Part of a small language model's weights: shifted keys, 117M tokens.
Each number is 500 + 25 x the weight over its row's rms, rounded and kept within 0 to 999. Layers, rows and columns count from 0. Numbers have three digits each. The size before them is the row's rms in percent of the matrix's.

# gate: layer 7 MLP gate, 640x160, rms 0.056, rows 67-121, columns 0-79
# up: layer 7 MLP up, 640x160, rms 0.0527, rows 67-120, columns 0-79
# down: layer 7 MLP down (transposed), 640x160, rms 0.0367, rows 67-120, columns 0-79
gate67 102:532501528515475488496493526521512490466519544462528495520482532516510517487514502526539500440510530500510503445470469498512422466467469494491483493518488496548519471487543469488471523486493507517531534479499503507527506517468483486538487514
up67 104:498498525496572511483495470502470508500547512499537524528424487515529463563479498515501517517496518511495540524467526533485489536486491535535492525429520497508536517501539486466476470507495527523475523456513513512515449503458496500471462519
down67 110:463573517476512504505480506530461516524496507516499485472489508493503504534478471490499470552503511497485505518532496486501467499499478493460501480483525508501508548440490490516522518530538487500500493521507542508482497548499496502439469471
gate68 094:464453489528447504510518502492489495501507477505509542537539507480483466504436490487535487492487546522471497518478485505534478499518518482451514542505473515484498486505532470477517497536510549451531473475493553498486483463485487515487513509
up68 095:453490516524484525478555520462492497505458506550526494489504509531491462524479474491466545483499465507467476482478500483460525520508487535493469489451494461481510457508474504537484482479535500490468511525500500518509509541479496518508508526
down68 094:468488482469492514490516481547499476519488518491504472490534518501525511525488465497503466538469528504517513499493524524512486556547476483532530499528502460514483449517524487518514518525534500510443461485527513494459505519524516484524476478
gate69 093:553496465537494500533519498522481498485541521493483510490477468469471513480488516494498477492490505504483499520543476476481490469503488523525488445482459551474482457483515513505490523536479499467480471494512497502465474471525499465542500488
up69 097:445500481468502444478479521508513528510457512502481458510506509516532529504505537522497528487475550498502469518498517495469565537482546491515503522536523474483507486509492497511499502483531477480529490489489478497520533519488511455489502504
down69 089:527490489488521487500470510472523504458475487487520524486493461476540475510479512523511447504484534533456498479535478480506504487517474500497522481500490509503504542574510500495474512511456557488526508510492501521527506521495496484496517465
gate70 119:478487476507482477494529453546535507485452519516492503522496504500493510452510453542461549547469521517506477503500501528497503514546489485529514493536454538503505523536480493526486501506504501455505489502518437464484512518549496487530500477
up70 112:488453535481498487473504492499463502528499539469533502512495535506529497487552485448503552521472514497531515520519523516492489453501486486479487537472468515505487514514538507504513553475529519513510507499514530510497506562517474494476511535
down70 110:458497519472485548535510527488497475488489503485499510493506501507474501494502466485472481453490495451485471508520491496476462500554513503494489498475518501484524479508447501517492479476473484479526481455531432539549509508522509514534492507
gate71 094:500492478495491488508505446495502460520525491492528522515484510488462498538510543524507513488454517484507513525500511486514512445430576464457490484484504490485463544500514535512520544453530484514454495514504526497487494500512527503512511501
up71 093:503502471505534546487507500508508497522504493541521486502530488532530530468520483476491492461526526523547460490524537460522497553459522547534534494487482466523499526529475477503453473539534472483483522492469480492482498495495490460445484470
down71 093:439489519507511497514438458521520527528509478483496496512482465524511500494509498513492499557504494503516490478462517498505503491549500518528512472471559508493468518482521502541526506524491510516516502516503482534492509494482476561517494452
gate72 098:465485457480519498509485485483493510485493521517477517504520503524499484502515451507452513512509451496494478538531482528524491517511521484496506458474466484492454503515477467494531487544510553473488512515524483476494501501499510475468499509
up72 099:501502458504480490558507530517518467466525476509527520464475510480491487527486468481520475508488446519457454503475498503478500525506523486521502490462475468511464466440528497509531516496472503523531523497533482510514532460505533507513531517
down72 100:484474532490515468508510536536482556478511502498486460506518506513517492517512482473477523503501489481523511499482545490512508484504503557489543515458493487484530517495478495522550486538514502475484498514519494507485507512518483502490514502
gate73 098:473507488496469494476457486496548485510521498476528473469528504542525546480510495498531512489469528552508550518538451542548493486525521510562502544533511510470505512506516506483481488488534540484522498531492516512485533523502468474465509464
up73 107:513488527512479502427456503530514464519528515524529469505492450530457490508508543524517522491506531498503526501537524485520460498484520516477518539474466526465478510468465490486513478527485493542515528487471506508505511526532521487516452504
down73 099:507476504489536510511505476490539481496513544464543505488499485486512521505477463511486514498485470492503521521482493474491429516493546568525462507487485509500482491469529540516507453487495473519484499519474479521495517519524488557526489461
gate74 107:527509483528519474518476517521540464495478484557480476509503504461499477485526490492526510522486507530452515506533471481546441492461493516510516500508483485510504531473473525506486515490454546499503470492530460498484521447538490525465507538
up74 110:458516500503511463509517454520527538519532543484454489497509486496514459527513487472498497526496510479499497486468515533502503490512466505473489472470550520547466489514524501520499530532489484530485464474465547476478494501519501485457494498
down74 115:519479473496489482516493494475526491506495494525505529501535491494510456526505494480540483476488528491478510478491517506501498513528505490489499507502486465502504498504497537516514503467456488515513467478531446447522480499496521523477498520
gate75 106:447498493525538504470531493463503488515487527525515568531463489484487493484524558500537527518488512494538463488491496533504534494493520479542512478503479536528539496532540489483524545479467501489487478491501510475488454486513469485532496520
up75 097:503497485515553507517483471521491450524470518496458498470509494455523517516539522509505520510496524477543476482474540508494528531448499529464484499515474526519517462496489488511470515541518522485538455517477535494498528495481488476503522478
down75 102:547535525459506489482458514489502485502548515491507537486470480495463536523468508516488459533505510510530514518497459532544478509487466511519491509503527509529530542497483511475474476472496488479462479513449478527524488542494515509513509512
gate76 102:516475521543455542517511507519560498511501509493521508503515489477477516528496484489538490495484491472471515501497532477501558472524503503487479491470517520497535496536513481526493545465494523534495472472530482504469500506486497506472539528
up76 106:535493463516479451493495495520497472521518550501510532526501498531436502490491508480524514496511482481488486503502478485466552514494462477522495541516512504505473480573464518503463498490481483495519491504514539522513541491524501461520476526
down76 097:518526498489527486498492558517471503469532499512503505490549505550540492483478506477509483479493484510522465492491519471507434511454529529438521477509525481484500493479461537513525539475484489537471519535473493518498446491486499504488526494
gate77 098:473489530544485507484528465515518482496475488533508471510520451498504487497508490527499501506537467514474500449459530517465531532530511520476467468448516542526496484494482483458533521528512480473444492493464513485492499484498480445494490503
up77 096:514495486502475475500474534498489537537510491515466542499481511489498520536477542533491494451536452540483525500485518469502515522499512480497521519503514557484507481492498487476481523475505494462487536514529470508517543539501525485497495466
down77 099:511480513517522476531467481532504505544534535485507510493513495481473486470543543510534545454527475509457534484550523521500508481479506497508528548427505524504497527517489512454477505515468471455518531462510496525507494474485476557497477499
gate78 101:527468507491525507528499508519514501501478552542520509536535494478528469509494509477482534508523499511498520514506507500483537481537471501522520471490511569516459462513495497512504499528459498539525474492497507536476444514521457514483477528
up78 114:511512497526489520534485503497482520477547511515507513542523542474471531548489503516515506502539482511538538495534495518511554465495459504481508516515542487496507466485505480485479498537469523543510491472508517514488488492490474504475515487
down78 098:525523491540499463509496456523515520486517470458478473445499531481505480540522551453454521505494531468503469503516462497523512479479526533478470443531531491491485480501511531530537518466523476476528435502517482505481485478563495504518504498
gate79 103:519479492492459475527539488462492505497497494496541516512490481512473494499469459522513508485483465492553512462467518522505500486507497489507505543511505521492484506504476490516550497490517504475525474494497540476484515533486528488480492487
up79 094:488490530475508484522500517529455521444453476527493487502538473464513522532472482566539476454536496499488480505490505513463504468532506473512490498466462548487531485517525478510532485530514497498489496519516542461480469534472503465527491458
down79 100:521531528487538504507505532542531496498513473490487499460515533525447526462555509456481489503503510507507528539481477506507509494499462536483507524519500514509520510552474547489464537506512503502498528509469500509513489494515508497482531509
gate80 095:542529506522526478506452550490506493514505505515451509476486474508501506523476478465505486519500514493501535528487464508542507528536468444499483514497485493514520532467549505525504496505482530489507524507537455535476526487540519465543491488
up80 096:519574480500520499527496496468541474504515547505495491513525514531518492485469485450502499470462483462501509509454475480518552513517524451453497469486494531513538521492510485543490488500514542511457526522524470516527495488512525479509511469
down80 087:515497521513488516523505484492554535510505542519489474552486483502543490472488540485459494511509506483554510492567510503463489433477509539505489468526489499542496534521544507516509490518514495498511522489451535506493513507509500521504460502
gate81 097:487544511491516480531506507528492520510476469476495557498496508519518556473543495516477518483533473496541499507515555524512559498497486506523469518512446498470484487461476495481538450524515533461456527522461453488537520476492528525496515502
up81 095:508531470521474482506518489498512519491496469528504481497486479497525480458502529495522485516495464541457520485490517528531522455498503524554522536541463503492465499508538490516547492539470534450485506486503438461501507451520530490460536472
down81 096:520527514488526512513535481521452544523541487482504493536488459456482505499530470514487505468494489482515517489512538456502508506507524488500489519516525467496552512496455502490469474512524516505511523506474441506467471537463498490493523501
gate82 099:491509533482470509450537446498526487503497478475507538477498518480498505531482521519486471493510495464477523458501485472517505490502532508497490527499485480538502494524470520446535505495468515505475513486517494482541455436493495535516472474
up82 096:458529516505471487493502507467506501461510515468499501514483528492458511518473512467494543492504498472509503526473473485535548467511516511508496511489490524512500536468523513473535470481528498489460556494530474526472482465487504504481512508
down82 101:519488494478455461518486505491452480538528451520530469487495521457528523511505500493472491473447531529513511508478511506498470503477530509501521490536472508509499472530507491519523494503466502503530478450525488501522492453475479511527490491
gate83 090:503530479445498485461522486462519480478465476472542510466527524515515470482493485483484513475475504499492506489475522500516500533480501475490490507494522500522462483468466527535498516475457525463482483491449492485505496531494499522525517461
up83 101:514503527516495541502533527503485523530527489515465458532460524506576521475513473448486480496551493479545491547463526465494512518513478466485463484513516493532490474503528448472541496518493499486471509497482460437508477526516481467485510477
down83 096:488499502510523488502459503490551527532494513543486496505497500474501517523517483483463481521523503500517500513513462507487526461534486519515472495490484553491502531492500488469455499512510509472530530518432489497483470454494492473460539530
gate84 103:537502524530511487508508466532492523480497490499501437493526473543518542488477516519514542506505517522481521519486450536496522512470481535565474517513498504461511512479540527496478484536446511472497490464481478469463516512520520487486545490
up84 101:502519446470482456531503525489478498486495502499510526478495505509500509499518472532506486520470515489508455497467514482532474492506503520507477482468492495456576481562476508508522514459476465519478507481524526495510538523444552473501479489
down84 103:554517493488480495522499456504458502513501516505505462490530516483540482485448501530489477531509485546475492523463499504508528526516468475508519457511536511489490488514519514502492519533475497545463513561517555478501509479497504462472520469
gate85 106:511508504519547475527502515498527517475516523461507517543482518497486514480497492499475480473535466515503564541502473504456530458487488492495461520455472519465526509513475494476528468522497492554504497467457538507528486489471478502487468528
up85 092:477484484474471491536478463531475509516483482504467516463477517527477494499468541451540508508534471545482462516462455508526507509484523477517532467537482471534458517521485497496494498480514535480472529500487506476487518500549529498487527503
down85 093:467528478517466489491516500471489500484527523460462506511480499483506547465493509504512455487501501482505515532487512494458483499521517482527469504471538519519533506478462517496500515506497525519512465486473501493457494517508502499475547466
gate86 094:518496512523475512501532514485496525500475514489524493515525522477518520495461514535475479487535505511485531512472466473459484466516494504448497466510533553536507472526537479483506514512493552493509529478499506493496555532530500472495505500
up86 102:503540515456533491476523519502485482536531493512498545491494460525488499489448498458485482546501495495484497518512513522519514539471492484519540520528485521465511512482451520534496477493519492473567520522512498515476499478446532524515494480
down86 085:513513492465504509539537506467541491506480514504505473506530461467512503510473476507522498483458490535479499495453495490489503507500509515496476458519531495495487531531516472471504467483509504501514538486496519489472506538480505483472513502
gate87 097:487494513516489509498501506532475537531461492527481477515543455539501534508522490483478526506469516474503514449541477462480454519504514480505490488489442475464519482511546515498468502555476542492505464522487488487505546507497526525500494534
up87 096:497475503511499475530498492483436515518500493458511551493475531501538513509507541492551467503490546526513518504515447511532518499519467484488512504526452490534492505520519448478508513484520498472478537475508481508529478486517524462546524498
down87 094:534474538493505468502510495516457530530476556566510447506494547493500537489549463555503520508483506484527469489581516484489512494507494494499484503505501497491519495510486487503481515522489490504502464492539533514497507495465481486458503540
gate88 101:524461483513491528459541520485456480482460510512506541510513550488526516505488506463541457482523539532477462483466461492532507529471510467498565531506529486505465458521486500501454510483481483504507525510499536459518547500501474477490503521
up88 094:476519476531478537482526480509524471481546523518512501473509505520504506491531502486505479473509524473454501497484496507510492479546489521479489530543480451541497510452460519536497509467491505508505509504500507472512512508514460479514538497
down88 098:508463476487476515490543502499463515479552504500490489443500483490492511509518490532468542498502509484480481490499515531493518550506526467496498552495485549467476473546500501505456470518533485513457459476451474484489525502485514453477519521
gate89 100:464494445519521466482485518515510490527531556487450484482508528459475519472511512472492508515450448476506457548513463480471450489467535487504542494494490493466498510500500486511529513541506493453551519512500501477487479477460523549496462477
up89 096:523516501500522484512490555507505512488495492471543502541440473451505513475513512508488501540555494517508524491502509523499518507516467459490488475479541526538475479509538489521480490480483488499466490452475493510471538486530473522517470487
down89 099:500500500490500532518511502486507502517510503461504526480518463549468530488481513526475472508484503444472508504505541537523485530503532479484476509503512436501453464496475505506552492543515559482496534519527481496503523474519508499480495509
gate90 103:502530466490551493498542466490518501478508504484531491498482528498566551494528481472496520519537495522533527480533501523501511466500454535547468485480508491505523533456498526517509463473493455550522508508495520545521514488522501514502506497
up90 102:471497494500476509486501531502499511553539505528488502532515506504545468541524473532476486480469496484491480470485459535513526543495469538490488513553523461468486469502556464507545533492512475508482477467491522518485481475537468515516493523
down90 097:471502504496514493504467469517513492501497498521518494491506492459456465500497526470528571541521477464512532522453506506477502507504514449502486456467481531527489542488482507512450454471510508544505531529494517462506510465495507498478525482
gate91 098:455525519468538439542523472489459508453491487546529493491467493475507493505463499526524499518467472550461509496524544469430517514525512496562500486497469503487525502542493494501520464525486511449509539492455476495475472468485494519493509514
up91 111:507508500487503483483459541438490497515535466481445478487515529511484502478516522508511485474553474511464530485486459524514529480437476496526508534533479467471505486521497471522458516482502509481491485488517502513517523496501548466468506462
down91 109:511476512498541518478507535457487488506490522474525516480416492516504543496536525473536490510475493524510496474500475468477491486496503523498477476505493510523525498531516490479518517476489464518491490515495502470509495522511465471489546486
gate92 102:477460460516504518510500480510511486497499526486480492512487534476508517500513463508515547468491541496488531514516519547477476492516506488554458523525462489523476503544514523493514515538488484545540458525488493512512506470460509500482490538
up92 099:524494533522516528470537444453467488490516519517453483485470526469495497494516468483444477474507529489502512488514469508470436531436520498504496485502475494500519481476487525471500500475526513549519483528458532481524496455477526535525495481
down92 109:461512495513453511497485474534510483453473501470490476445513525531488498465501498488474505519509512505500516526496521462512544493455524481512536507519558511474531502500507488477503516454488481509511483513509548527486511535527477477487491430
gate93 096:502540502476501482474531473495530504475520483483489508510536500503455533480486492460514456549496484499518512518453462502493497507483487476483527535554463470481467470485491497532535518487523552545507530534468497506480489497511502534505465544
up93 108:489506485486520508492470498524466494475568463518511559515475528452473511470503536473521515464507491537465524547502498483506525541505478494519472491534522481487498520509456509499462477479486512512492497541526469495518517515530479499533481499
down93 104:501519511514504435485487491557517465509491470510452492515499543516517514520516564491547481496460487477509469478511489463489482481513509524522497517520514510512483464455539461533520491532512482496526478474517460458518487498503497476519505512
gate94 100:459490479476472522499457508520444509481512514486480484464511493462490488513484526520534517501477513517515544522539541474514520513515476535515499487504461506515537525506473536454547478454459473495508507483453514538475485476449517464521476464
up94 109:505451526514486479460493480502477460483547486501451544522486516486473506540505488501486481483539505495499530514518464468477486490472535486487536489492491486527465482499488488482513501481491499519468494510482511535491477497536501471504490530
down94 105:457467501496474503511525528512579475491491492504490513552508514477497490514487491489464527488481516509508528501475562522528451492492480518485542479529506526526547483511481501515498507486496465484505484519490540510558469506477519496463477520
gate95 096:511483511487479505482556470484491515466504471501488503487462468508472516478497483477512488480550494486506536527511516456467505523487466498506488518502516497535489497493507472506479460520537471499478516522486535412515514488509515473518441494
up95 092:484528494493498522484513493481507499495459452472519467511479505508510483507489519494531524484495541484500493481489481523454468513507534506474515493461491514449526524506468506519523473510499540514474472507503514509525516530533512519496490519
down95 103:437520519500452502500500498544540553501472458510485486477500515491543516510481476502509477510514505480491514482479456509484450520487512498518481523510509503495511477504502478450469521554526495501492558538478533506494517506481514505475465501
gate96 096:487486468501465525502520487533455526517462488457476533460510464478498504530501492466467547502501523476566543509504456459502474516489498492480527481446468459494493495482474515485502524555506485502482553469516520484525519488502473490508427504
up96 096:487497526506469479493490492520499469527497499494514518486521522524429499487530513543491526517522523508501493487484508504527518462448475502476499537462528533499533558516485508527486472443482485499477516464530505477557560490522472516514512515
down96 097:481535480515502537495522514500485499514541546501504520507471526457521451496552473506489522481469514444510484548459527494463520540553530504505491490523493553497532493489516465496508520492515497484510513477486501509464474487559492492519474508
gate97 094:524510535525543447526482501487469468514484511463510485512487492517502476548487490523546539527471486521525454461463505480503487538509482531499517480444520462498494506507507488528499513523501550535490539530525532523509480485541463551496487464
up97 092:486536503504504498506541543482512507500482534490459466522516489495530544519474538450474469475495520473501500515546536489496503518514532476519500525511477478492499460495525452465504475576504500478481522467530506495513462518455535478520517511
down97 095:564480476496519514510500502529523469475475481488510503522536491497482528508506455520482505496505484504529463512490507472481508503522488518522458483479527481493472484441580517536485460526510483555481472517521511484483486504548484516486516482
gate98 097:543478464494511469482518512538531501495534452491545450532508528485512492527495487481512528524499479490525467499496506505512433531569509483494534427507538490467532518501517521477492497501514480504441513501485493514491468496521524503518478456
up98 101:478541452473499463495486477467534494499463486507528508485539523498522515497531500473535485553487521539531478509494480536504489518515474530502476472478502513528483535547506492537489556505496521492521497497509538466494527517492500482500516505
down98 100:524458513517488507502482531425463506461541513481516492472466520483537460475537512490482546491528481479520520499476487500486500507540552504509479520477496486482531481471512464518504483500460471480496506496475498482495521563471496499481502502
gate99 102:535494550472552529495512502521464512502552480504497484553486525471466498525517465490500535536551468481530487507521505512510461477476533491501459482499500472499482520456547479510493464466451503519526479475477528503472463474490464565528538528
up99 093:491486476527467461502490511494527510526452551499499473516487523512531494511517536513482509517470498536523496437511484509513476474466510524509525489513501506474522477529489514500461531549475493496448522475506493465473527487508522515509537511
down99 100:515482501524459473485490502479501462446510486535523526507501459477509490495498523549520485544530499540530510528490485488487499476492534511536507514442507493516464494487497506465491509514515535443527468514529510487480519467520473509464512449
gate100 100:510470479476493541511512528509528490459484552528559479503490503510510499523495449536462523531499492505457480505514477543474512484516509553477524500494512486506533533510530489504507497475505467500544468519507521489482459525520535495486534515
up100 101:482498514466522541524531532518486532476519496543514483504520500530517501500486482502499493473497483485519533489511473500529509478515536480533523492519547501493503453455493526483461524500457526520508470533532530520486464547497498530542480536
down100 102:499517489482500514503518543468510542475519505511508516485447483484527497457438501574509496493496511533497491485474496530515514513476513487493506490520516497504484488526497467515537566502452526474507441549510494490514485478508498532473478491
gate101 107:508519520454482521516540492428472501528516493475521515503455541494513522477516482482526488531510496527500481489544518516483484510472545508484498558463497490497482507504546476482465469489544551522521500552493480491504488481501478487512451500
up101 098:479489482477511496531513491518501490475500500467503510534511490529517478490449462522515515528516463507468520503500486510522468501523488512497527555495506464465526457549483505516545474534528495480539498524556501460473517502447505505490492518
down101 108:496480518456492525517510479527501503525477500548523490512517540513482529498492511467489489470494492482504500518536508533502462525512499462466533486552520466528496481544498478500503561482510538495443504504515513473520510539508541515538508497
gate102 095:530472516512514497491547533529512514511502531473479479516491558530536525530544461463486467504490537473488497481476518509511449500527533512474464537489468530528514480495497497494459478513490464573504474483462499481527518502482500505516469488
up102 093:532499497506565513468463473536513497500477492476483546475471494517468479539493521491492538499515476495503532498474492469454485479497521525491453508518521513502494509478521482452532463490543505483516521501470497473526462467586505534501503517
down102 099:525508478528522516538494514508467529502484493475481479508477500435537505557444460496467512476432444498486510480487500480519499490491513500540472478552506508542542500501508496483529497485456520501488542508515530544491524518479510482543523499
gate103 096:509487492506497484543530465496499531489521499523533509498498511525508487511471501517516486479507502513515477545546507480461526502502472529523478492472520498511503480484498527459457514493506495511559503467483534498478470488530509524485539466
up103 096:545482448500481510495501506529475513513446527522513504510516545548508533490510510503489478494474506499509468446557505504542477495466525490535522483479489524500467517471502506486485492478517478535493504514493516533544473527490513519505551479
down103 097:531518512458507488466541519476527470519537473502528491516494455507508505477496491515473541525562505463545487514448509494446490464500530494487497440477563532498488490478463495501499502477503492491495493466509511479490499511512466524478497531
gate104 100:468482491569489510485510499517461491519476492510529552517478519507447496514504489509509549482511468528497465505489494485479498511475528520488504487445476524493510541479513494474524530486516503486458505499518508486479502476486468541516533509
up104 097:525524478488505512508489469494536499511505531532503491515510466446517485499474520514516493486485492491514464501480521499458502514510505523481514453515499502532533517511535468484499495535488478490562473458492494476485523460506519462478492480
down104 102:532494469503488489472462516469481537488518487536510510531485530544461509481562513493515518482501480489542472486497516527525507481482466513522512500509489505505503532543488501517521459517503522503503496567498508486562467493453444525496516500
gate105 099:530469506471496529494530544462529509508471527482518482517482508504478526496522535462498462480523472473474473495536480501496551486467517474523505519523531522496497460540479520470523515529499493489534492511487506456489519527508482508481475530
up105 099:528545528527470522494506476507494488474502493493491531534503511486521495541482532479465496511502513479507511519506539464436488513519521538448512510496474500490480465502484463539459494497557519492518496483481538483513458477468472529498468484
down105 107:497505506502517492544519482459477489485454520581480551510508472540505486464542485530483527489509466538518503459479484520490498492500499500526474465486490503473528465461503528507515498501443458487520484519494458506534502509490477460479544518
gate106 094:482506480545515488561505475495487474501476562534481498501470466533465485477467502530487494554513487522507473498464462480491512514534451496548496487515492533496465489516480505490525493485474477482472482529487457485501505483491517479485469523
up106 105:512515537462491444506507508477497481498484460543444466495506505430540513493484492501498494519523493503469499505551523512488466507483520526462498519483466486522515501473491514507520515514546513507519457514512510477498482451464520523499500485
down106 097:502550478521518485517492501521470481494458528515492518517487545463502497526529499520518508519481511529516461498502482476492471532496531451511522453533469539511490467496537510525473489484526524491493495491537507477467469491500476520545540502
gate107 099:504478511472465461458477487502491526510518491447504475467513501516511509491503539519540512475517519500522515467548501523491465511529503527465468523532560505496457510512480465499528531484512470503511525492508487511529529534553498529491482471
up107 107:513516489486515467545496491507488485505475469503557545488481479487516514543496508477507518528474534537509528497522517500520498523492492530512509517477471492481547497503553518502478466492508511498475496520513544525528540493471512520461511491
down107 107:495504487487533511486523496496522497504512494546477494535477502481489503509463533526497504487516525527514465500494462502474499478540468520538490500488499535527549519509457480495512521460493454511483526493498486485488523503475480495421463509
gate108 105:484502523495548485516539479471480483495497443530476485514484533555502515527490484510519483469522475470509506522534499495494510498484515484486451495474444455488531536492500501483490466510496483524500494516499479500503483468481482488540539525
up108 098:488484504476538510544470454471532485470522509529521545535538520503484537513484465460488538511531499477497532517474518475463486541563506518521484511441531537490487507474471522520475462490524508494523467533522498530513499462484506520497533468
down108 095:495510493517509507501517516505475524498552495459468466484493517512523510511514518543475456533479519522528512508495459476499446535501474533508507532506558497496496463520536483521501488499442459494509470494521490500504489547507534496499491501
gate109 098:527501460529476507504468479541524489553514515499481513490493505508545497478551484480498517486504481475496481518531454466468478517510521513539484495530480513466483485500453513473539521514502490462491505505499507543484540518470533516514515480
up109 085:485450495560460524508520458535483519509453486514499495526507473498484498523519497560515513512483445505467454521530518514504530494478520490541484465494498485465532524483514514526515501472506428494513467498503514484481458524496504495509503513
down109 093:552516506462491490509527495501450473547527524489491500510519500491517475502559557456517519500516489524517541517468471503491484549482472470500502524540487498518487494532455522527505536526555493446491504511485491511535522506498501503483487506
gate110 101:493497482509497519447491458476548508507454457491496492540537496481502463538509509497505538531452486449482493484526493483528479468519547519519495482491498504492496468547534491513528496470496521508495480557501533523509490483514483515505534497
up110 097:494503537531478496471492497482495473493495475549468532483536499461486514486481557527475552502496524515504467509507541491495494522480491474467528492530490482535473478502498491474528541494530493480488489500534522488543499475480468489523503539
down110 101:474512470517535517505517496478463519464476471482530491556494476490508528450563533499474490486464501474522466502518507540478513485519511520558462532461527537504501490540528482486512472540475479536476450478490494503509525503464467470471520530
gate111 099:509536495488528518471520540518503522515492498482484485475504477507520502502550480510467497447488524483489547493523490506534496485488518500492498493478464517514514502490448527485499497512490538496501444539514509501547458481536473506490493474
up111 100:495480464511525540523527489495532508511483517481513469535532489527538503500501540503488486506461493474482482507488438498501505523521524486527488512484513488468495472518532496512489512505513543486487478543477467495498495501516516511505487476
down111 103:520503486520511518464518498479486442481480501503539509510539561458527478502554559491530517498461487496488477477469531467502471456485515496476507509548516517509482523543500480483546499462502502498473506504511505517484498553480489527538500505
gate112 104:536437543525470537506531483457466479483537494529499515532461462537490508536497520510517510498514480535513547516496522464464515469458477520494497531486504478535512522562502504493488463524485477521514500479515536515524473479450470493490428529
up112 095:509498484475495519489523506527467493471467455501491515558470530454514535483556475514478507522467497503511496472556539508472535464485497536474484540454511512534523519487504509469477472515466512457517484532507511493560534535493480504517505496
down112 099:521480515479483483477497462485512538493536531503508515510496463486533483495496496541501482488554554505465532478485514554523524538489545488516459496518472504504461483502471537470510518491507489484553510536510509463490492501500510523515478494
gate113 093:548516460457461505512482487447484510474500480506492501483496527456521553492497505457479480491505468529501505512481482512497447507528481512486544504500473489528493516488493535438467485467534496542525529477471483513477505494523509488529495476
up113 097:468513528550515490470481542532502492522433541555495517514525506467473432551509481525481518534528488516500479553504512539478525490504489482475499495520507544521546506504532488489468450490474462526516508485485532485491496506497462456523528498
down113 102:470468459490465500503504456500499526498551522454498539471453487533509520513541507474497508499502492538475518498441457499473527505498549540549489513470476499480455488531488517465500495578510471494477493534494505526511502478473487500492508503
gate114 090:511478496529490474469491534502505489527478526535483486525497493477515475507534464491535510501487470467500483454493490540539450493525545450476465511526517512485501474546480479505458526480488506481493483533536505544557500502537500534547474502
up114 094:512521477519480523508511518541448511541502531499496505472532529483525503502512520526494484480498477502548483463514533505490494514543474469515533486539462511526448486487511481459471519522494533468478508517518470541493504471521476499501501511
down114 090:505497488503474502516510499532497518453488494492506480528503480489511493471474530506449534524499481505479503488503471532469537486497514548528514538495517516510503475474535560473531523512504499535497484489518504497493510474474503467459437512
gate115 096:484504500525496485517520448509488487527488486479498550501496516473494493487506523480491466485505494450515513476498508454490541480470507515460546528477484465529434502494515501494512490493494533530521479509492537468531494526528483453500509532
up115 090:493512485532487447547474501520497452503502524499476532519449495501509505476532488525483554499508530498524534500501547485499547525470560488477502481512502468502465469444517508526531479491533531470468463501505498518491467489489507502503517502
down115 095:486468479507538570501524504502539518479520473456533476481449476454503511530502513463505479483467467490493497521501452479523511474501515569496522503501500486479489521479470498491480484445484477533484492557507487473506501503476478510516510491
gate116 100:489526490507514469492483510494497498506513493449475547460474520506494514537483517495497489503503526503468501492480472490467506527492498456482533556504480496479451488555452513505488501526525518516503477499510516511525500482479516492449484489
up116 107:515484512506543487484465520486491510481495446484515481529505475461486503503513514554516508526476542551553542524514525526535482485474483513480480523475517508516521507452528500488544491468484454477533466479457514492499536502501510478492529504
down116 102:495524501549518531464521511539489485537517472482507481508458527467504519541513527537476473486494531493481527535506508543472447497494519458514531547509482539528507447568523505489491492521516533486536449545493478513492505506510462501476508494
gate117 102:501456471501461480518524508467508487480530527498479469502480509513459469507467472487503498513506478490499485493467449515530469483519495514518534467529442499482489502514519461533504509502497504514509455550470516453454490495505493533442468499
up117 096:476450530484500483525522559477520522472488503538511515479550492528496506534470491529498493465552539540466475529476489512525457444501521504485494507500480490500514498503503496486490502525482524455530453478518479534483491487472502520491558485
down117 102:522518496536528518465492490565499496477484530503467510510499506480506498483491501456526449509525496500467518549500479479501538508485523509556527483466518505521509492507532543478526497486502465540450517463487515444477487490521477517487490489
gate118 090:528488522447483492467465510492473487520504484469539504468485519520481515505550491488556487453501531523506551544486496499502514510525449486534499531478508511509506514507495492523470493471520506485509529481508498497523518517511486498519448500
up118 092:524514512505450511457497524488478459536470494493519498530501528480503495572512476476517514475528491520528479526458501476512514534462481484474522479498467490535551450496499506512501512490490458468498539462480530513504453492497531520549484466
down118 090:504575495492549503516493470517555477542506459493534449510512512512507505525525490522522552483445497517494524523513535495496494492509487513476484514547509519563456489481533473497498517539485533530477466476546520486481465488540464526491543500
gate119 094:478495439483451481506517537505497536507464486491467528483501522478554511472478513435453500445505540485480518495486526529517503478512483514488479497517470506536491513479446460491506472503523484532488482494502466489512481508510536508524502487
up119 096:488500526502507520491516492502533474483537474493470493494458479478478534511481487510483493475485482508501489518526543524482499405471528530501497460527491498481488541514503451514516510477538523544489477506491509473507523510483463533468490483
down119 102:520488492504542530537505518483510478516461486505513518478471524536478497490489501494473507428481501504526449460473477471504477513494483481496481501495489511474545502516488518487482508502494455507543450456537488535495535474492498483524493484
gate120 091:496488512553514553510465512451503497497485488498455525520467537537498503469521527512489523522480467516510489514495479501518487511517488490492482516536509473476485468498497495494490511476509474527547522470519448457474534498542526495494460483
up120 092:520480533463477502525478526491477524508501473474506500466526525517477474496499498457501474469468527498491524505477484488498530538493467474538481530498481498467509518518452542473492492445437475483484501502478487490457542487494551489521519525
down120 094:495525467489483507499512497505513494482497502516496499514466484532506474503506511498508444544519485490510449505532511500478467469516533504535515465544477492477526505453509440524513544497511508531503477473532505403521483512505493499507515469
gate121 108:453532426487464468540496500489506536470489474516473505507490441542547482495530486527500557559509507509522499503491489535490470496478480521485497499489477511481493539501511530544494512491485449504531507492508469505528561488499538506489516512